From a checkpoint of a small transformer trained on Wikipedia.
Size: 8 layers, width 128.
Architecture: learned positions, tied embeddings, capped logits.
Training: 157M tokens, 2401 steps.
Each number is 128 + 32 x the weight over its row's rms, rounded and kept within 0 to 255. Layers, rows and columns count from 0. The size above them is the row's rms in percent of the matrix's.

# layer 5 attention query, 96x128, rms 0.125, rows 0-12, columns 0-127
size [ 82  90  69  94 102  80  91  96  93  76  92 100  94]
[[128  97  79  76  91 129 159 118  93 137 112 135  61 129  81 100 109 166 159 122  98 148 128 138 143 125 151  67  94 224 147 141 148 104 186 157  86 124 123 203 152 180  94 127  65  70 182  84 125 104 141 153 141  76 151 119 172  92 117 159 151  85 187 124 160 169  79 194 108 159  99 162 174 144 130 105 106 139 148 102 149  95 120 126 116 139  94 144 139 130 115 138 171 109 109 158 114 114 153 117 111 121  93 149 168 114 132 171  82 132  74 164 121 172 147 169 120 164 170  98 163 153 154 122 104 121 112 147]
 [ 72 105 111 126 117 132 123 113 117 148 125  75 150 152 109 127  63 107 156 149 132 138  66 182 144 139 134 146 158 104 124 111 127 177 133 104 121 118 158 164 195 102  60 133  96  84 157 103 127 139 139 144 150 198 123 174 140 138 112  79 126  75 164  79 128 120 162 142  91 133 128 162 132 130 146 189 127 168 139 151 118  68 125 100  95 173 163 110 160 178 120 130 200 119 148  74 104  98 157 151 183  96 143 149  98 103 120 170 150 117 187  89 157 139  44 178  91 130  93 113  98 139  64 116 158 140 166 153]
 [ 76 127  76 127 122 174 165 117 140 134 114 160 157 152  96 115  82 158  41 150 103 112 117 118 179  77 106 125 147 113 177 114 111 105 135 138 154 178 101 167 169 163  98 101  81 146  84  93 170 137 110 137 112 129 147 127 157 113 159  89 119 168 170 127 145 163 129 156  96 213 119 146 145 144  96  47 137 134 119 131 152  93 144 152 115 151 118 112 131 181 138 158 101 122 117  80 147 200  95 129  87 138  55 148 124 111 128 157 152  74 179  99 133  58 150 177 136 147 147  64 112 170 101 137 168 140 142 159]
 [207 128 169 137 134 120 189 154 115  88 184 149 153 116 137 101 190 124  80 138 164 124 143 150 129  93 163 115  59 118 134 164 116 161 148  92 137 140 144  59 111  96 137 113 124 124  96 210 104  92 149 134 105 154 115 109 188 154  82 134  78 139 104 146 135  83 140 106 171 116 192 138 111 144 150 113 150 104 156 132 133 142  97 106  90 154 106  81 157 116 161 102  47 114 103 163 120 162 127 119 121 101 101 160 144 121  91 145  92  91 136 156 115 168 147 141  99 166 165 211 165 129 206 155 123 122  74 139]
 [106 111 170 181 132 148 142 162  84 145 180 159 145 136 104 128 136 149  91 158 113 134 129 133 112 131 130 173 152 179 109 176 142 149 119 129 110 165 100  78  45 105 235  56 112 179 130 119 113 109 155 112  74 148 164 134 153 150 130 179 132 129 101 118 142 120 160 141  94 167 172 128 135 150 128  99 150  70 154 119  91 126 149 170 152  62 118 108  73 134 142 112 118 137 149 140 104  80  86 131  83 181  76 143 151 148 166 153 106 219 146 139 120 151 115 119 159 159 166 127 120 133 112 128 121  80 121  53]
 [151 162  92  80 102 121 196  99 124  82 202 147 174 110 168  89 148 141  73 153 129 118  57  74 100 177 139 136 149  84 108 159 102 148  89 116 115 123 107 132 139  70 190 175 144 162 138 155 150  68 146 120 153 123 122 145 106 141 102 108 103 167 131  89 183 167 141  95 179 134  87 111 105 153 121  33 112 145 142 107 106 126 134 132 136 131 160  78  72 120  76 105 172  79 190 141 149 163 129 110 138 130 141  83 182 133  69 113 132 164 138 153 138 149 108 136 138 144 129 146 115 162 103 103 148 150 163 149]
 [ 72 126 221 170  98 136  76 141  92 112 242 149 117 137 119 180 169 103 124 111 145  99 158 161 155 174 113 124 172 166 124  98 141 180 129 113  67 105 178  90 106  93 141 133 171 124 111 100 105 123 156 192 111 139 135  52 160 166  82 119  98  99  95 118 157 148 161 141  81 165 139  80 145  92 163 101  98  64 162 109  93 111  94  87 134 119 136 139  79 107 135 108 134 113 143 144 147 165  75 124 147 115 141  75 149  76 128 103 121 128  81 143 167 137 110 142 133 117 164 111 109 108 125 136 128 109 128 146]
 [ 94 161  81 115  75 106 149  74 125 149 146  67 155 154  93 153  92 113 119 124 117 102 121 116 102 130 145 102 130 113 110 189  94 104  98 135 120 131  87 184 163 106  94 116 105  47  95 116 128 134  94 165 161 146  95 137  94 150 114 121 158 153 114 119 110 103 190  48 122 130 128 131 163 175 133 123 174 177 145 121 141 111  93 116  96 170 132 128 128 154 116 102 179 129  99 155  82 109 159  64 177 117 137 101 101  66 164 133 189 103  83  90  63 118 147 152 145 119  81 124 147 173 165 165 114 213 123 154]
 [122 123 138 106 112 160 123 176 124 103 141 178 137  89  99  80 100 105  90 128 108 149 173  97 125 150 120 116  67 114  95 186 125 150 137 109 151 160  74 128 105 104 190 132  80 126 166 156 113 174 137 164  97 139 126  88  99 102 129 157 158 135  33 151 123 179 159 160 162 153 182  59 101 141 117 115 158 127 130 130 125 137 170 133  96 169 111  95 133  80 135 105  77 161 128 194 124 131 127 126 146  98 103 181 109 119  83 127  68  88  92  85  85 104  58 116 102 195 152 103 113 104 126 131 127  91  96  73]
 [155 172 104 123 134  83 126 110 151 152 125 134 105 185 126 136 144 105  94  75 112 149 102  81 185 152  59 127 106 134 148 126  72 163 104 167 118 163 138  99 113 109 124 125 127 127 165 125 192 160 106 197 121 138 161 128 173 151 120 171 134 161  95 121 130 183  76 107 155  76 122 131 156 106 142 102  98 123 125 202 117  63 172 118 115 127 104 126 106 141 237 152 168 156 155 131 110 148 136 203 133  70 147 174 136  69  73 136  99 144 119 131 144 121 109 103 127 111 110 118 166 138  70  79  90 150 136 158]
 [158 101 144 191 160  81  93 131 163 141 120  66 169  85 168 178 115  88 192 154 164 151 155  89 133 117 129 113 138 150 134 109 108 126 183 159 116  88 124 156  61 154  97 124 101 117 166  72 101  68 108  96 118 121 118 173 187 109 190  93 166 132 140 145  92 139  90 109 118 194 117 141 147 121 115 130  99 133 130 129 175 161 135 194 132 119 111 116 141  76 123 177 167 126 175 122 128 136  80 188 101 123 108 139 127 144  92  87 138 127 140 162 174 142 129  75 177 123 128 148 109 161 178 134 121  55  81 133]
 [116 167 141 161 142  93 169 107 114 130 152 160 114 186 146 101 160 167 117  86 164 176 137 123 105 104 105 159  79  96  89 152 140 205 157 132  85 131  62 128  95 102 163 134 143 143 125 175  83  87 126 188 116 106 144 101 155 121 129 173 126 128 190 144 111 147 138 113 137 145 196 164  91 149 124 109 138 102 178 130 106 148 176 124 179  58 108 116  75 124  81 101 100 145 145 175 171 153 108 161 122 174  93  63 145 141 116 134  79 101  79 173 176 156  94  96 115 152  94 165 139 132 115 175  89 112 113  93]
 [149 101  98 128 100 170 136 124 125 120 121 115 148  96 154  77 117 122 138 165  99 146 132 133  90 121 157 172 181 155 176  65 191  97 133 173 111 126 139 187 124  69 115 158 126 157 102 106 168 129 122 139 161  98 112 229 147 156 181 149  83  73 112 119  94 175 168 117  70 160 108  83 155 154  71 156 187 150 145 142 165 144 146 104 139 149 109 164 117  99 105 139  99 160 122 128 141 102 124 136 128 145  99 119 166 177 161 143 181 128 177 124 127 157 127 137  68 111 142  71 111 133 137  65  48 144 141 156]]
# layer 5 attention key, 96x128, rms 0.116, rows 0-11, columns 0-127
size [ 89  86  73  89  98  81  78  85  82  80  90  88]
[[ 80 104 131 150 139 150 154 115 140 160  59 153  98 137  85  71  67 147 114 121  52 134 125 199 101  92 154  67  96 122 152 168 150 104 124 171  75 135  89 164 132 163 146  91  85 152 143 185 127 151 201 149 112 159 153 119 142 148 133 125 154 121 115 140 115 159 109 143 152 177  67 156  87 110 101 102 150 110 128 164  99 134 157  91 159 111 137 159 134 184 123 175  81 119  83 159 147 111 116 127 133 108  89 160  74 104 146 159  77 148  52 164 159  99 129 106 106 167 160 154  77 114 157 124 138 126 169 159]
 [111 116 145 121  99 141 126 148 162 115 132  36 136 156  91 174 154 169 115 129 136 141 131  62 157 166 113 180 145 107 149  83 138 183 134 109 110  79 169  89 115 100  94 107 204 102 139 247 139 144 155 127 189 110  48 163 152 128 121 163 106  64 139 136 141 138 112 166 146 119 158 169 136 151  97 123 141 137 131 115 133 101  78 143 121 155  89 148 114 158 117 148 135 108 130 113 146 138 125 204 208 137 178  82 148 129 158  95 130 111  86 116 118 148 132 139 128 137 115  81 157 108 126 192 133 156 118 106]
 [140 117 120  64  96 144 124 105 106 116 116 166  84 119 140 134 159 164 113 125 130 119 172 145 100 133  78 150 121  66  59 140 119 121 106  70  53 135 115 134 156 161 124 146 100 137 125 102 119 159 140  84 120 139 137 161  94 127 136 146  71 101  94 102  88 130 195 102  52 159 118 125 126 127 130  67 162 113  77 161 123 175 143 112  48 106  75  71 155 175 171 151 148  86 111 142 114  65 156 113 135  92 174 161 162 170 127 171  95 161 102 121 120 148 171 146 161 158 142 125 135 137 132 176 153 106 115 201]
 [143 108  91 143 173 148 181 136  21 110 111 151 108  96 123 136 110 103 111  52 115  75 137 162 144 139 156 134  83 153 174 134 126 122  70 126 120 126  87  93  75 128 154 106 127 119 109  98 144  78 117 124 127  88 159 123 104 130 106 117 130 169 162 144 105 115 107 101 105 138 123 125 141 127 140  93 159 100 167 127 139  88 134 133 130 146 159  94 123 153 126 136 129  48 118 172 154 159 163  74  82 147 119 133 230 152 132 186 111 118 125 102 143 170 120 136  37 115 171 176 157 188 153  85 135 187 114 154]
 [114 116 153 158 133 125 127  47 136 125  87 110 110 126 137 173 155 127 119  89 191 143 135 137 161 120 137 138 106 128  91 140 189 165 104 166 130 189 159  95 142 132  64 192  55 160 132 111 139 136 104 146 128 150 131 154 160 182 135 154 132 147 191 128 121 198 110 178 100 135 122 154 135  62 154 148 102  97 142  99 145 163 206 107 129  78 107 125 119 106 110 126 157 113 155 105 130 113 196 122 135 140  56  88 125 157 101 145 140 172 143 175 177 142 137 167 172 190 103 113 170 202 122 103 128 134 140 122]
 [106 123 147 115 148 120 135 191 129 141 186  81 143 106 173 105 137 118 126 105 117 150  97 138 103  94 183 127  95 123 127  89 137 123  79 120 182 147 188 116 172 156 112 160 186 110 150  88 121  77 141 124 172 156 162 103 152 132 118 118 137 121 155 174 106 171 175  84 103 120 122 148 188 106 104 149 116  86 148  96 121 130 108  67 155 145 148 142 244 156 127 108 128 114  92 102 124  97 142 207 183 135 129 115 199  73 120 108 141 109 129  87 120 110 182 170 148 132 179  82 149  97 112 113 111 132 135 191]
 [182 129  99  69 104 130 176 129 131 103 190  92  65 178 155 136 128 183 154 120 135 183  88 140 174 152 169 138 129 114 139 146 137 135 115 156 131  97 129 133 144 118 148  91 103 147 151 130 132 161 149 137 149 111 100 161 132 154 122 162  86 139 153 119 121 163  83  92 186 133  96 154 121 150 147 140 106 123 162  83 115 152 108 137 101 164 159 132 107  38  97 127 147 115  58  98 126 119 152 130 152 133 126  91 181  60 145  81 131 108 146 102 114 147 255 135 126 178  82 145  96 126 196 144 123 128 133  97]
 [159 152 103 165 135  81 105 221 152 130 129  76 162 148 121 200 145  96 155 169 154 114 129  72 145 179 104 113 149 118 122 109 112  84 121 131 136  55 100 119 138 128  91 124 130 129 180 151  92 131 132 228 134 111 124 125 122 115 189 137 125 118 128 113  91 122 138 110  94 165 141 119 157  94 164 109 121  67 142 157 136 154  72 144 141 181 132 161 132 163 127  59 209 158 128 128 131 100 169 101 161 159 144  65 181 131 139  82  94 122 135 109 178 125 131 160 134 129 189  84 107 146 124 132 143 179  98 122]
 [109 135 152 131 144 149 100 120 121  82 108 168 161 119 112 130  86 136 104 109 173 145 122  58 144 133 150  92 144  78 115  99 114 110  95 169 178 180 122 164 114 160 135 163 128 104 180 104 138 134 136 119  95 151 136 140  55 151 155 144 179 168  94 119 102 109 103 210 104 132 108  70 163 108 103 129 127 121  86 180 131  91 119  83 101  99  81 177 120 187 117 129 145 142 177 146 173  93 148 137  64  94 160 119 153  96 198 177 140 111 176 162 136 139 150 130 129  96 209 148  98 138 190 114 141 128  85 171]
 [134 138 149 186 120 147 133 211 148 103 134 141 175 130 114 163 102 104  94 129 114 133 107  96 104 200 114 144 139 121 163 169 132 112  70  90 101 177 140  77  94 120 139 124 212 109 147 130 134 116 156 223  82 156 109  70 114 152 111 169 131 160 128 176 128 184 153 187 164 127 139 131 172 137 122 111 183  81 153 121 145  69 149 167 113 121 140 155 154 154 183 184 137 137 118  97  83  97  92 162 209 114 141 116 103  81 107 119 139 144 124 161 117  90 145 108 124 128 112 102 164 130 167 172 100 127 134 133]
 [147  75 168 149 116 127 113 125 110 169  75 134  95 151 108 162 104 118 154  71  83 141 119 126 119 139 103 105 107 125 153 193 116 130 165 140 142  99 103 138 157 100 173 116 130 178  93 119 179 106 174 111 138 105  87 163 110 109 104  91 117 203 112 120 141 119  67  80 140 107 142 176 143 136 120  85 145 113 143 149  79 118  73 132 136 109 152 141 177 139 154 237 111  81 129 122 124 160 112 177 121 133 156 145   6 126  72 175  74 118  88 143 115 106 149 121 123 101 149  89  94 115 106 142 150 117  83 125]
 [124  43 124 178 136  45 119 122 193 118 114 137 158 133  72 124  79 126 102  92 159 101 132 105 152 103 163 155 116 135 142 102 145 123 147  83 152 134 141  67 124 125 188 182 102 197 132 111 111 162 120 147 142 104 104  72 127 141 142 108 109 118 120 178 100 138 155 144 127  91  88 168  88 123  20 149 115  89 136 122 147 136  88  97 140 101 115  81 120 148  95  73 122 112  82 139 158 122 117 172 145 132 135 157 143 160 126 182 152 113 161 168  86 142 115  80 155 137 103 108 161 137 221 120 104 117 158 147]]